{
  "n_layer": 24,
  "d_model": 384,
  "n_head": 3,
  "n_kv_head": 3,
  "head_dim": 128,
  "d_mlp": 1536,
  "vocab_size": 4096,
  "activation": "tanh_gelu",
  "norm": "layernorm",
  "norm_place": "pre",
  "norm_eps": 1e-06,
  "positions": "learned",
  "qk_norm": false,
  "attn_scale": 0.0884,
  "bias": "all",
  "tie_embeddings": true,
  "parallel_block": false,
  "init": "uniform",
  "init_std_qkv": 0.026,
  "init_std_o": 0.0,
  "init_std_up": 0.026,
  "init_std_down": 0.0,
  "optimizer": "soap_variant",
  "lr": 0.00273,
  "lr_mult_qkv": 0.5,
  "lr_mult_o": 0.742,
  "beta1": 0.95,
  "beta2": 0.99,
  "lr_head": 0.00552,
  "grad_clip": 2.0,
  "warmup_steps": 200,
  "schedule": "wsd",
  "decay_fraction": 0.752,
  "decay_shape": "linear",
  "final_lr_fraction": 0.0,
  "batch_tokens": [65536, 131072, 196608],
  "seq_len": 1024,
  "doc_mask": true,
  "z_loss": 1e-05,
  "train_tokens": 359600000,
  "steps": 3033,
  "dataset": "wikipedia_en"
}
Each number is 200 + 40 x the weight over the matrix's rms, rounded and kept within 0 to 999. Layers, rows and columns count from 0.

# layer 10 MLP up, 1536x384, rms 0.0846, rows 154-262, columns 128-191
219,212,138,237,155,216,248,122,166,175,230,225,222,156,130,190,150,180,231,197,210,163,251,232,176,163,231,248,225,126,205,230,253,201,167,121,164,144,179,147,235,256,204,204,200,197,255,204,264,200,172,187,219,224,157,234,197,235,154,185,171,193,232,167
144,277,231,193,219,176,230,223,194,247,190,170,164,248,183,246,137,158,104,184,202,250,173,164,251,245,201,207,222,222,117,174,212,147,266,116,220,291,197,192,218,260,237,177,172,196,236,227,232,222,136,201,236,169,188,208,200,231,157,196,134,303,252,241
149,178,225,233,107,245,225,201,200,209,209,145,224,192,154,144,220,170,210,173,220,254,259,235,91,231,173,240,179,160,156,154,200,243,151,91,184,274,178,237,174,264,126,154,280,274,116,224,186,213,224,266,191,170,185,119,201,187,118,218,258,208,197,198
267,209,220,157,188,178,275,151,168,184,226,183,232,185,202,211,155,158,189,253,240,217,214,205,170,244,171,174,190,157,218,211,163,167,240,210,228,198,195,136,152,75,197,162,209,188,186,140,242,267,274,195,206,185,182,189,202,239,191,215,227,213,172,166
172,186,177,257,194,154,229,227,137,108,183,181,230,189,210,191,225,198,248,193,223,183,177,262,172,197,203,246,154,155,191,216,232,211,200,140,249,195,187,183,193,236,135,238,263,223,231,204,158,129,176,239,213,227,248,198,177,215,189,208,213,176,260,165
161,292,206,170,149,269,214,267,197,227,215,219,208,131,277,150,195,243,204,233,220,235,236,212,211,181,176,164,222,160,182,211,172,250,163,237,209,174,242,113,171,221,181,108,169,226,203,188,217,233,221,213,196,243,246,234,222,214,166,227,204,280,144,218
247,186,266,267,159,185,217,240,131,143,236,333,169,188,208,158,197,177,186,290,163,227,160,143,151,191,175,252,198,192,89,186,203,243,193,183,152,204,198,166,183,269,145,250,152,212,174,222,185,181,113,207,204,186,172,238,276,170,149,212,179,206,146,118
183,191,159,250,174,189,214,219,130,226,215,160,279,123,175,302,227,213,202,229,196,240,165,241,215,219,185,175,185,159,208,209,177,133,228,260,199,232,181,143,185,200,103,225,175,264,179,194,239,162,194,184,231,136,220,189,142,148,209,142,197,203,258,257
202,243,179,162,197,172,191,226,176,189,170,256,167,131,215,164,136,271,262,217,287,228,109,178,218,253,220,186,195,228,214,285,212,118,171,126,208,159,163,236,174,171,215,177,118,200,200,166,188,193,238,229,262,130,199,180,216,192,187,212,224,221,217,215
184,259,220,179,230,147,206,203,150,278,134,256,197,247,206,244,208,170,162,206,216,230,235,223,202,207,227,210,175,179,194,246,180,219,170,204,260,186,144,226,251,173,268,191,220,217,139,158,178,172,198,246,206,242,265,162,187,206,239,132,206,139,176,221
212,215,157,212,136,190,225,223,179,186,232,177,238,208,323,138,294,231,191,202,180,201,168,157,142,229,235,188,229,183,214,170,220,164,220,205,205,135,219,168,219,172,245,152,207,227,173,213,160,258,240,167,171,251,202,200,218,207,220,235,104,214,222,201
219,186,236,237,240,210,191,261,263,211,202,242,115,197,201,258,255,167,195,197,252,133,193,160,107,167,239,194,193,192,173,159,253,161,200,211,177,212,208,171,192,252,272,233,207,210,186,188,215,230,273,260,232,204,188,280,247,226,175,269,161,251,265,226
261,158,239,220,242,170,193,188,181,247,195,211,265,186,177,176,190,191,220,222,231,129,207,146,238,227,235,279,246,204,237,79,189,210,141,214,255,238,246,131,173,258,229,245,259,149,202,144,255,192,206,235,234,179,192,193,206,219,203,240,233,250,194,221
217,181,299,121,157,87,274,233,250,112,179,224,181,196,219,204,203,223,237,92,157,219,175,263,170,212,273,268,207,156,252,228,177,194,183,229,142,277,222,215,243,205,200,218,257,216,244,154,200,100,234,245,177,69,195,286,155,145,233,217,209,157,154,201
157,185,134,241,210,183,186,138,278,219,190,114,111,147,201,232,182,218,198,247,132,196,157,103,218,233,113,200,187,180,259,222,159,181,230,200,159,145,184,232,247,174,225,186,208,304,238,251,148,175,222,295,198,159,265,189,198,172,243,184,115,246,186,210
184,188,205,155,190,220,228,219,173,119,134,146,172,145,182,183,224,174,265,202,144,226,280,225,193,233,176,182,207,152,187,135,206,176,284,212,142,216,276,267,215,198,238,198,224,171,237,167,206,226,232,248,268,192,247,164,218,194,181,203,203,136,209,101
236,206,165,176,191,164,169,146,153,249,250,73,211,173,150,192,212,168,207,220,190,170,201,199,219,164,225,139,240,184,209,132,173,239,217,207,197,253,210,197,173,219,215,246,190,122,184,194,226,275,207,248,182,203,198,174,143,177,204,195,181,223,211,228
133,108,259,161,176,147,212,132,213,207,182,231,176,221,168,258,207,237,162,196,216,188,150,172,228,197,240,145,151,158,198,179,187,287,221,229,223,175,303,180,263,232,203,205,216,173,157,182,155,191,196,153,125,227,181,225,255,227,229,190,174,220,294,249
181,136,143,215,187,217,175,166,168,168,153,200,262,289,161,177,156,296,281,145,154,188,179,164,238,208,203,143,186,166,190,144,203,184,262,161,193,190,202,162,173,226,186,155,326,158,234,161,166,301,142,240,186,265,235,264,201,173,246,156,248,151,243,233
217,171,229,234,152,181,189,224,156,155,288,257,196,203,150,158,204,229,232,176,276,245,197,118,202,154,167,210,178,236,177,195,190,274,184,138,201,153,181,226,235,220,181,167,265,296,212,272,187,213,181,195,236,138,226,265,270,190,174,142,169,202,166,168
204,147,175,267,192,161,142,191,172,249,239,178,150,272,214,216,293,154,217,223,235,245,114,210,200,177,192,164,160,181,194,231,177,269,180,193,269,234,156,205,215,176,165,167,137,137,154,245,203,245,211,186,208,258,302,174,197,134,177,172,143,200,248,252
194,202,179,159,174,191,128,215,188,251,197,188,161,244,233,143,212,274,269,187,237,221,204,141,220,196,216,232,94,152,236,159,176,237,243,205,276,276,210,142,281,182,146,211,214,235,177,105,246,206,269,144,112,251,173,178,109,207,262,220,161,199,192,220
218,188,188,231,194,160,192,231,163,208,230,231,206,194,155,152,157,175,236,213,241,162,168,249,156,246,164,254,232,130,190,232,172,162,154,196,247,200,176,188,159,185,178,177,258,185,210,196,176,147,160,211,174,162,187,159,251,162,218,157,221,209,262,208
146,157,125,218,138,90,248,138,196,174,136,238,220,130,224,256,302,161,221,310,150,205,106,256,207,123,124,233,158,140,176,200,167,161,176,258,239,162,221,124,147,235,215,146,193,125,147,111,179,207,202,119,161,246,209,162,183,221,241,229,232,144,166,186
195,180,173,214,156,175,203,194,169,175,194,205,252,150,287,213,159,176,206,214,248,230,172,197,171,155,194,185,177,215,172,174,115,159,151,176,165,199,258,202,231,217,213,177,131,202,293,204,216,209,201,148,202,151,244,140,162,166,205,164,205,189,207,309
190,235,170,190,183,153,233,210,211,269,255,210,234,178,263,225,165,129,169,279,240,227,179,200,240,181,237,247,178,237,185,239,305,210,185,175,259,225,179,197,222,227,188,185,274,274,189,214,202,151,94,176,155,255,181,201,181,163,143,284,187,206,217,162
170,212,196,246,250,180,243,193,174,192,233,286,208,181,128,211,202,266,255,195,225,212,154,142,191,153,200,220,209,176,261,221,214,236,156,197,196,208,263,187,165,212,245,198,232,192,155,146,206,145,270,212,236,182,191,134,210,153,196,227,167,186,141,205
166,128,258,151,239,211,212,278,243,199,201,191,223,219,182,213,218,280,202,291,232,130,239,188,244,169,202,153,259,197,157,196,101,229,186,201,175,199,196,139,134,220,210,226,231,168,190,212,240,177,200,198,307,177,209,147,214,229,191,188,209,203,222,161
151,157,198,187,160,273,298,224,279,255,171,239,179,151,278,194,244,214,194,317,238,213,203,211,198,219,244,247,171,99,200,195,213,182,148,240,153,175,248,161,226,172,236,236,153,169,243,161,226,203,179,181,252,278,348,191,178,236,142,170,216,153,166,135
169,168,192,188,171,97,231,242,144,221,172,220,239,148,176,158,111,162,148,226,224,173,254,241,129,185,145,166,190,193,221,196,165,226,140,243,217,217,232,210,219,247,139,224,256,253,218,199,179,227,150,201,237,287,125,183,210,218,234,220,194,236,225,218
212,210,222,229,164,268,241,183,236,220,189,233,221,161,250,286,126,239,195,245,242,146,189,202,250,216,190,237,195,253,193,206,217,203,246,237,248,223,235,220,205,98,209,215,161,148,146,208,229,194,151,160,178,205,187,178,185,216,219,305,209,160,174,198
230,203,219,239,255,202,207,232,228,216,239,212,173,136,206,224,167,254,194,181,224,227,232,152,165,229,290,210,177,195,216,191,161,267,196,197,192,234,149,155,201,177,194,201,230,177,199,190,148,183,170,201,174,107,159,159,181,231,246,215,178,199,201,189
154,193,296,312,212,207,262,273,95,222,171,181,224,234,179,246,226,219,126,248,206,264,183,207,157,196,262,178,200,170,238,192,141,225,230,191,200,223,205,258,229,221,160,175,241,169,214,123,195,201,141,183,168,149,212,220,170,139,228,199,188,236,159,197
195,208,111,205,168,213,215,254,153,167,194,280,240,201,176,224,152,208,216,148,224,242,175,131,190,216,261,218,207,225,100,232,176,218,187,191,190,168,245,158,183,155,153,223,198,163,278,240,198,160,195,163,145,234,191,237,214,204,243,165,171,178,163,219
205,209,279,201,238,163,265,193,142,250,223,126,226,150,208,143,190,213,189,203,171,167,215,185,271,150,132,225,211,211,169,221,231,283,231,236,212,167,200,290,239,205,247,218,235,173,283,153,205,173,286,167,237,192,168,227,213,183,205,200,244,181,212,237
234,216,242,169,241,198,161,173,203,202,152,200,204,151,200,181,164,141,180,170,217,225,167,111,245,186,225,196,193,186,239,199,254,206,244,162,260,169,195,202,206,111,196,205,181,230,233,147,261,223,202,144,208,163,152,224,200,170,200,154,198,201,221,320
162,148,133,134,246,242,163,270,174,170,156,156,273,97,193,163,239,260,200,189,263,252,222,230,210,180,177,141,213,129,200,205,105,166,159,183,150,207,164,198,237,224,199,159,191,212,153,254,205,174,239,160,170,228,231,154,147,189,196,234,147,216,184,200
203,211,170,213,227,132,236,181,261,201,188,235,201,211,193,187,189,210,128,169,173,178,280,248,223,289,270,185,172,214,161,222,228,225,191,138,157,192,229,259,171,220,190,164,226,203,207,197,208,225,184,224,154,91,227,196,218,179,224,171,209,214,226,182
233,205,205,241,201,225,164,208,220,211,234,180,217,206,252,196,242,213,193,163,119,210,212,216,155,210,257,188,258,199,147,173,197,203,217,214,202,116,213,172,268,221,232,147,261,167,192,109,186,225,126,140,189,204,174,199,173,157,152,231,266,205,228,265
179,193,150,164,254,194,236,256,215,214,191,270,275,212,189,231,154,196,151,168,188,286,256,246,184,130,187,168,186,255,173,187,162,190,246,145,189,147,205,214,179,255,228,241,162,220,196,235,281,244,230,195,245,114,220,217,240,133,172,156,247,171,176,211
228,210,236,183,151,225,264,227,148,260,186,147,189,221,191,265,185,162,163,193,202,189,260,209,156,215,238,236,243,153,212,232,202,198,229,347,184,228,196,172,281,198,108,209,201,179,188,165,159,195,232,179,148,211,240,120,159,197,218,214,219,245,150,308
181,199,237,191,234,133,159,227,252,215,90,193,169,186,141,257,234,183,204,240,137,166,200,217,239,176,178,232,257,117,225,250,218,244,230,157,255,197,296,226,231,235,160,169,137,253,133,165,223,228,166,183,232,134,192,303,306,197,258,164,157,157,173,136
246,224,269,253,197,130,154,169,237,212,156,211,169,183,268,181,175,165,219,149,203,244,167,182,217,163,210,210,260,237,178,191,221,237,281,280,197,175,155,249,200,131,234,195,219,205,278,204,217,214,243,207,176,263,130,208,226,203,188,182,193,216,226,227
175,241,196,202,171,189,202,233,275,206,205,102,162,231,241,181,172,159,236,202,227,180,225,174,157,188,173,221,195,191,191,215,219,161,244,232,213,169,119,238,241,269,184,253,150,134,216,200,224,266,209,124,164,130,238,198,224,204,187,212,206,192,261,225
188,224,246,218,208,232,234,166,145,226,209,235,238,180,134,226,145,174,246,274,159,188,198,200,172,175,139,166,208,128,193,191,185,268,131,206,208,284,154,264,170,168,200,193,171,213,210,184,181,278,191,200,246,209,213,207,234,233,193,154,180,219,223,209
249,197,213,215,162,227,121,201,201,204,256,217,155,175,253,193,66,239,192,161,277,129,246,207,165,184,172,143,197,166,255,199,309,197,114,185,223,279,222,226,127,196,246,181,237,231,173,202,201,226,319,225,156,222,232,252,179,236,205,204,186,169,212,174
245,184,297,218,189,199,198,226,222,160,152,218,229,206,204,233,296,159,219,235,208,171,194,214,191,305,237,195,261,139,265,211,177,237,194,145,223,173,175,241,133,121,164,132,132,209,140,275,194,180,239,163,194,99,249,205,175,169,153,150,201,202,167,204
220,94,102,230,251,178,160,244,242,218,216,141,195,204,200,126,158,201,222,207,189,190,274,207,169,204,159,216,173,252,190,257,169,219,226,154,220,232,173,223,226,118,244,152,173,194,180,273,204,225,143,128,204,271,327,103,277,224,189,163,248,242,206,230
244,269,248,209,167,187,212,225,187,187,200,161,228,195,229,164,210,160,286,210,190,156,214,208,241,178,168,214,276,250,203,254,188,214,161,236,267,175,192,190,210,245,198,287,162,178,175,194,212,163,180,177,177,224,209,140,171,206,209,200,188,229,174,213
161,172,199,210,224,243,203,153,269,225,205,193,189,207,191,159,233,221,202,203,327,198,275,218,185,234,213,258,216,210,187,220,187,116,191,256,205,168,182,170,235,201,203,244,229,146,156,195,216,205,210,181,199,238,195,219,230,326,154,233,195,223,277,204
263,250,213,229,199,147,167,188,226,197,245,197,220,186,190,201,203,174,182,154,166,184,264,192,157,219,212,153,142,115,157,287,153,195,159,185,188,184,175,216,178,259,177,214,319,245,299,187,208,185,190,179,248,130,160,188,162,235,267,247,214,191,129,155
251,204,235,183,280,156,259,156,196,212,220,148,192,198,197,171,188,176,250,209,139,143,173,204,184,184,163,259,184,162,155,132,211,214,272,203,189,218,149,217,137,218,195,248,172,244,218,205,210,186,204,136,172,165,222,219,114,242,294,244,126,222,243,224
303,185,296,238,171,260,231,201,198,181,294,250,159,186,211,305,234,260,265,163,181,163,229,231,212,233,171,199,181,204,236,192,222,131,260,148,185,220,147,76,209,187,191,181,277,167,224,211,211,215,187,119,215,210,213,212,183,196,228,127,173,234,171,148
262,154,215,214,223,141,162,215,187,232,221,261,171,158,171,200,218,203,231,233,206,230,181,198,175,252,234,207,190,204,226,188,193,192,210,214,276,188,114,231,165,142,221,146,177,195,233,227,192,205,232,167,214,163,185,202,207,216,207,206,140,184,202,164
269,246,179,186,189,289,183,185,239,258,187,178,154,164,224,171,200,214,193,197,178,227,193,196,267,119,240,259,225,222,197,297,186,124,183,226,208,184,205,270,163,206,187,218,257,203,174,239,217,125,270,195,221,116,156,210,210,151,222,143,227,159,183,267
168,228,158,287,239,151,177,188,259,177,205,187,190,188,112,225,192,155,174,174,113,257,187,170,104,229,231,168,202,238,243,229,201,252,236,217,172,277,167,221,172,211,196,234,212,231,138,246,159,259,220,280,188,205,183,146,270,139,191,148,188,222,203,201
257,124,209,216,166,214,165,176,247,230,215,218,249,250,254,186,193,124,194,206,214,236,233,191,238,225,105,165,233,254,267,213,63,267,212,166,206,185,180,143,147,210,209,202,227,298,200,192,119,202,227,168,149,246,267,140,277,241,176,170,194,228,214,236
248,198,195,237,200,224,233,210,245,235,165,252,207,183,157,289,275,262,160,123,129,181,154,151,163,208,203,210,205,176,171,158,203,272,207,253,231,138,190,202,187,255,155,194,155,194,258,198,228,256,239,212,169,152,294,240,148,164,215,263,229,169,209,169
254,214,212,222,139,166,175,230,86,182,202,219,199,265,146,195,130,177,173,183,149,199,265,117,201,194,200,166,151,220,196,222,236,254,208,193,199,176,173,206,137,156,174,158,267,170,169,206,149,179,185,200,301,204,275,154,183,201,173,301,180,203,236,107
157,167,139,201,217,167,114,235,224,263,150,138,151,286,182,197,164,236,218,197,163,208,176,162,232,185,169,168,209,116,201,186,212,196,177,192,159,208,226,163,101,227,175,190,161,158,225,177,211,201,231,251,157,204,194,244,120,156,248,189,270,204,204,216
164,214,198,226,287,252,254,184,146,165,211,204,157,213,174,163,208,171,177,212,145,158,126,208,213,163,173,207,204,186,265,175,200,192,223,119,97,287,226,276,222,162,161,186,243,229,220,142,203,250,152,185,197,248,192,222,186,229,185,222,204,224,179,167
224,160,165,246,173,179,198,181,235,173,165,155,188,198,217,207,208,139,194,301,234,197,204,169,197,170,199,179,211,124,196,112,137,230,183,240,267,229,174,134,190,229,229,226,257,236,191,233,201,211,155,161,215,138,224,233,262,192,162,184,165,215,161,143
238,229,260,288,290,272,192,165,217,207,202,220,133,182,188,215,172,169,181,188,209,125,198,172,181,222,165,229,138,222,189,274,161,239,211,205,198,210,214,240,201,223,239,257,234,186,236,251,175,215,156,205,234,262,227,242,209,192,168,205,196,160,115,182
208,260,184,120,184,230,137,198,192,264,149,169,158,234,173,253,195,124,243,195,245,183,172,211,201,191,110,194,156,213,202,252,135,258,178,156,223,226,241,219,224,230,249,192,168,245,203,213,148,219,118,138,191,220,193,237,187,266,230,263,210,158,285,116
232,235,197,213,164,166,246,211,144,206,240,168,89,182,216,187,202,148,188,211,205,139,182,187,222,172,222,208,206,115,131,217,211,220,242,249,167,205,237,175,204,235,164,189,254,185,128,216,255,224,174,154,237,246,177,213,206,103,143,195,212,188,263,221
167,195,183,162,164,190,196,241,234,152,142,264,211,214,206,158,258,221,155,221,260,209,201,152,159,226,218,251,201,160,304,209,189,189,78,170,206,188,154,144,158,172,224,177,212,245,179,204,179,194,234,180,188,218,252,222,142,191,167,179,246,217,275,125
135,315,208,231,225,220,240,239,190,213,263,194,133,237,252,205,177,227,186,192,235,159,170,128,168,224,188,248,193,211,157,291,255,215,171,201,193,254,257,210,200,198,200,184,201,150,273,150,176,229,256,220,197,232,256,236,203,195,172,135,189,175,193,215
243,238,192,225,176,241,158,199,163,198,195,248,223,201,212,134,129,192,142,242,203,166,206,222,208,238,186,153,187,222,158,252,204,229,199,183,258,197,166,176,213,214,252,210,169,303,201,236,157,191,203,165,225,227,179,170,211,239,218,214,152,142,109,185
179,226,217,225,123,225,212,261,153,253,87,206,260,168,158,136,218,200,219,265,206,159,213,161,202,147,206,222,180,261,159,161,171,123,160,94,188,233,217,212,188,254,278,227,214,163,211,241,206,163,207,183,171,169,157,235,198,165,221,153,157,182,193,185
211,131,204,212,166,167,258,254,136,283,217,201,218,209,224,206,237,211,161,222,217,185,243,268,191,247,333,215,216,170,276,162,231,204,217,213,170,163,247,225,265,144,206,144,226,189,188,182,225,200,257,231,181,214,243,184,219,208,218,225,222,166,176,166
135,202,238,196,199,189,161,181,139,123,236,142,180,189,191,223,210,169,179,222,123,286,196,184,238,207,287,233,217,160,206,226,217,150,171,141,220,192,208,187,185,245,174,217,188,269,191,165,136,238,136,182,189,171,144,203,169,188,225,221,157,239,223,253
236,149,193,177,182,209,200,225,171,171,219,163,153,183,250,179,187,201,243,240,193,261,167,188,251,232,177,202,252,213,183,193,173,187,163,243,200,257,215,241,211,170,228,176,172,223,196,250,170,218,239,168,179,162,226,112,239,212,221,160,145,204,177,160
210,184,171,253,187,135,185,202,213,189,271,184,183,213,192,175,206,199,191,175,114,167,169,154,168,207,273,214,254,245,182,243,162,180,213,146,261,178,167,178,167,203,146,161,197,152,191,214,211,216,203,214,269,210,126,237,209,188,227,263,219,145,197,192
261,231,224,204,228,231,114,224,260,273,151,167,188,148,173,245,160,220,199,122,192,281,181,129,207,187,221,297,184,162,144,194,184,182,191,179,223,111,222,208,143,160,175,146,224,212,211,213,217,237,176,203,220,163,183,143,194,170,208,212,233,256,233,224
193,164,162,245,253,181,215,234,243,206,200,222,240,246,249,118,184,179,213,246,239,209,326,160,201,238,184,251,166,204,207,187,155,217,165,232,168,202,192,228,95,227,241,164,236,201,182,189,188,165,189,178,225,286,219,178,289,197,195,120,281,170,203,207
169,201,203,179,173,207,269,160,211,212,213,165,211,258,247,182,210,198,194,214,257,178,196,149,205,208,156,175,128,242,185,125,179,239,171,206,204,208,222,148,237,134,176,161,171,252,284,196,218,259,136,188,185,280,173,208,188,232,173,195,185,223,189,191
220,249,198,157,242,269,139,256,235,159,177,183,230,168,141,141,184,205,191,169,141,149,184,139,316,169,233,188,213,193,215,164,171,257,199,239,198,306,215,186,266,167,199,202,115,223,247,213,190,173,206,246,221,202,126,264,184,126,209,128,122,260,267,123
227,211,195,225,233,170,172,181,230,195,179,170,236,234,196,122,223,185,154,154,174,193,185,138,189,207,270,217,238,160,229,268,77,191,170,191,160,240,220,195,122,187,224,152,163,232,204,167,226,163,265,186,179,146,177,277,247,203,211,192,190,188,211,91
185,252,165,159,226,194,182,207,204,232,199,221,263,161,254,196,152,180,242,164,225,152,170,250,213,211,235,140,248,202,194,194,241,149,219,229,146,158,232,129,210,216,200,203,194,172,249,228,215,174,255,178,129,181,208,87,262,265,259,199,185,220,207,181
172,191,285,239,174,219,177,206,176,262,207,134,194,196,197,171,206,169,260,99,151,233,211,159,248,269,213,183,158,205,179,181,196,214,195,153,203,235,185,196,205,237,250,212,206,224,194,199,255,254,159,205,223,173,168,169,227,152,230,214,216,196,233,167
220,125,201,186,166,148,188,289,220,262,162,189,168,154,162,183,199,186,255,229,233,208,294,236,203,165,251,181,161,183,199,234,239,237,201,195,165,255,182,175,184,142,192,122,161,226,177,155,204,180,197,239,201,240,256,223,271,211,260,155,149,251,171,175
201,197,200,168,214,119,203,222,136,223,229,207,211,172,160,140,125,170,187,227,169,157,180,213,272,218,190,270,116,182,164,191,167,263,239,142,253,158,159,231,233,228,174,146,142,201,184,212,106,188,211,185,203,228,193,146,210,273,237,198,232,256,226,230
263,210,207,165,236,274,247,213,210,183,244,192,139,138,286,137,222,158,262,194,206,143,198,177,187,204,276,236,251,152,186,206,250,259,275,251,163,243,172,164,247,218,183,192,218,231,190,217,184,200,145,218,110,254,163,139,229,157,194,167,247,169,218,181
250,201,235,109,212,202,183,212,105,259,101,200,238,166,187,138,157,195,174,271,161,165,176,186,218,182,195,214,195,262,160,241,211,178,168,187,151,193,231,160,238,149,164,254,246,272,226,238,157,230,177,155,189,197,281,113,195,172,206,229,228,191,236,250
204,188,219,127,268,198,257,158,258,284,173,217,157,229,235,172,220,152,268,150,198,243,125,210,195,200,252,183,179,208,163,242,149,243,220,179,240,198,255,210,197,256,228,220,234,178,201,190,222,193,169,168,215,206,218,214,185,222,225,227,242,238,171,186
160,137,214,167,221,214,159,183,224,235,241,157,173,219,179,223,164,159,198,203,167,218,243,196,206,233,166,192,231,170,182,208,201,219,190,174,270,300,158,181,179,234,230,217,200,215,194,214,210,159,272,268,287,175,194,237,184,215,255,287,159,212,215,182
215,156,161,189,169,268,189,168,172,220,209,188,201,146,180,202,219,227,267,208,158,193,164,203,222,220,177,250,129,219,298,163,123,171,245,159,244,156,215,213,163,147,211,238,196,202,189,189,185,187,229,208,166,244,266,198,185,211,202,203,197,241,201,228
267,181,152,128,228,165,305,125,285,224,194,235,164,165,234,162,204,181,200,207,107,194,220,220,180,149,235,216,190,108,274,296,246,204,258,217,225,205,229,143,99,247,230,216,220,155,212,236,147,248,215,213,200,213,241,200,209,231,241,158,209,180,231,201
238,170,138,223,155,152,255,150,250,119,189,167,191,122,225,182,168,216,264,203,162,229,225,184,161,159,221,189,270,204,176,208,191,200,207,223,187,202,156,193,212,185,217,179,261,155,246,301,190,255,150,216,207,236,218,138,235,163,178,180,245,230,208,245
257,131,201,126,200,273,109,117,238,229,253,255,225,171,206,192,190,134,130,255,194,176,142,132,168,115,186,184,276,137,179,196,261,206,210,226,225,169,177,207,142,249,191,270,219,228,228,215,200,223,170,195,236,110,306,240,192,166,148,206,178,149,144,192
185,199,225,171,188,141,240,200,252,187,177,232,132,277,183,186,190,166,228,199,224,182,227,181,162,199,192,205,153,170,139,203,141,205,279,194,229,216,184,194,250,132,168,177,162,237,175,169,218,211,174,114,246,229,195,155,215,207,257,227,270,129,163,262
148,199,217,198,242,197,212,193,240,225,244,168,157,195,177,216,219,203,175,163,194,227,186,217,195,176,153,184,233,219,181,111,193,239,318,132,191,259,225,193,209,221,203,221,239,220,174,236,219,284,127,159,235,232,200,148,214,207,190,203,194,211,172,239
149,262,181,241,154,186,216,208,153,206,219,174,287,85,216,235,225,208,263,193,210,175,196,209,161,160,198,231,179,186,221,177,161,197,210,197,188,288,135,296,193,218,217,225,195,211,183,189,248,207,175,230,222,181,203,273,171,224,190,175,231,263,201,135
222,124,219,186,201,206,207,243,204,240,172,173,170,166,250,207,217,140,164,232,190,260,307,191,238,177,197,242,226,136,202,234,194,210,255,195,282,195,234,212,183,154,178,185,203,157,173,228,140,186,271,201,206,152,178,249,227,224,185,196,176,191,214,219
221,196,185,201,178,221,225,223,226,248,227,112,186,156,167,176,205,123,196,221,243,220,185,197,202,215,187,278,163,223,217,179,201,197,206,173,160,122,222,197,266,213,155,152,186,207,165,142,217,200,165,218,194,222,235,176,239,241,116,195,240,180,152,248
202,182,183,138,281,243,205,195,186,242,191,192,168,251,237,227,194,221,283,138,199,227,240,182,199,154,233,240,188,244,166,185,220,235,195,295,227,221,253,203,182,141,241,258,131,215,127,254,210,236,200,213,148,203,196,178,186,199,189,192,171,172,144,204
138,186,286,206,206,277,162,221,189,295,127,249,237,162,260,243,154,183,217,160,227,212,152,151,181,160,223,205,265,159,272,220,137,261,208,197,173,212,118,210,175,227,151,199,180,233,109,211,214,186,209,168,240,243,234,211,222,170,192,212,224,170,133,173
178,148,211,212,208,171,189,206,243,158,167,190,221,224,226,156,120,178,230,227,224,232,134,184,197,223,216,199,201,175,194,259,172,204,198,134,118,220,183,180,240,261,150,181,195,259,239,218,211,215,174,206,212,165,165,247,172,182,193,259,236,167,222,252
245,142,206,265,156,64,158,218,160,243,203,178,215,237,212,196,208,179,202,162,205,175,207,227,198,196,225,167,195,148,242,226,215,186,206,167,203,139,265,223,242,214,264,184,217,157,148,201,185,224,138,225,269,269,185,165,159,232,169,176,114,174,212,198
244,285,168,225,120,208,217,217,170,194,102,220,206,133,216,215,178,276,212,227,180,205,193,162,247,131,108,209,260,164,175,197,190,215,219,123,152,166,167,154,202,220,192,227,210,175,167,217,191,222,250,246,187,221,170,195,183,166,137,114,196,253,141,196
269,210,198,229,214,148,207,164,285,138,156,181,200,194,190,193,178,203,206,170,193,227,187,208,274,257,269,136,174,244,198,266,145,202,233,209,200,222,254,254,194,109,206,171,153,239,236,231,236,268,208,170,175,180,271,165,236,244,172,253,213,234,171,220
112,177,278,171,242,139,250,166,182,214,246,159,176,175,172,309,168,198,240,261,203,244,204,141,268,173,249,219,143,220,173,156,152,228,157,155,175,248,182,230,238,231,236,231,230,204,189,162,203,149,225,191,251,206,193,221,264,175,208,185,188,242,226,144
235,283,230,144,193,171,167,195,254,171,191,236,158,164,135,185,248,224,179,222,226,240,160,186,138,207,229,172,243,237,165,169,183,137,163,142,236,213,219,238,201,126,205,194,206,237,184,226,228,166,144,199,203,223,203,214,203,259,193,151,216,156,189,185
127,169,237,118,162,183,241,249,178,191,224,137,205,188,128,238,88,141,268,188,179,294,255,215,207,145,129,211,176,128,189,166,135,254,216,208,52,204,201,218,230,210,170,232,234,165,296,197,194,175,310,102,214,188,135,264,271,262,228,163,210,239,211,202
231,241,109,184,127,156,214,228,203,208,225,171,189,209,151,172,241,235,155,228,211,219,207,205,240,217,191,244,268,250,233,213,213,189,190,210,219,127,204,171,154,146,172,147,285,180,239,152,225,104,263,188,227,148,220,198,188,163,217,197,204,213,238,127
193,195,138,168,183,229,153,208,187,208,142,221,146,235,171,171,240,150,165,184,189,192,187,216,216,213,222,315,205,128,130,156,235,231,234,261,273,197,191,201,174,219,135,155,158,199,226,164,235,179,221,198,212,166,135,210,232,238,157,191,187,223,210,206
217,156,168,242,211,164,257,183,251,188,229,188,186,133,184,234,174,164,195,195,222,181,206,172,239,214,153,205,224,186,138,192,244,144,199,248,145,247,187,215,212,153,189,234,157,240,156,290,204,168,199,252,195,171,171,169,189,256,229,154,251,166,155,225
218,157,141,225,179,274,194,246,221,288,185,245,130,160,205,190,173,195,270,213,256,187,189,119,169,223,268,156,244,253,178,234,252,199,227,180,176,210,163,255,195,230,242,22,204,161,134,185,202,217,223,243,171,165,184,161,179,158,195,215,241,206,248,174
239,197,187,172,250,155,199,181,221,169,139,213,121,183,242,194,207,206,117,169,186,212,142,259,200,190,187,195,168,234,202,203,230,138,234,189,139,213,211,223,212,212,183,149,174,205,242,230,193,228,185,282,255,142,179,210,158,181,189,184,288,168,177,174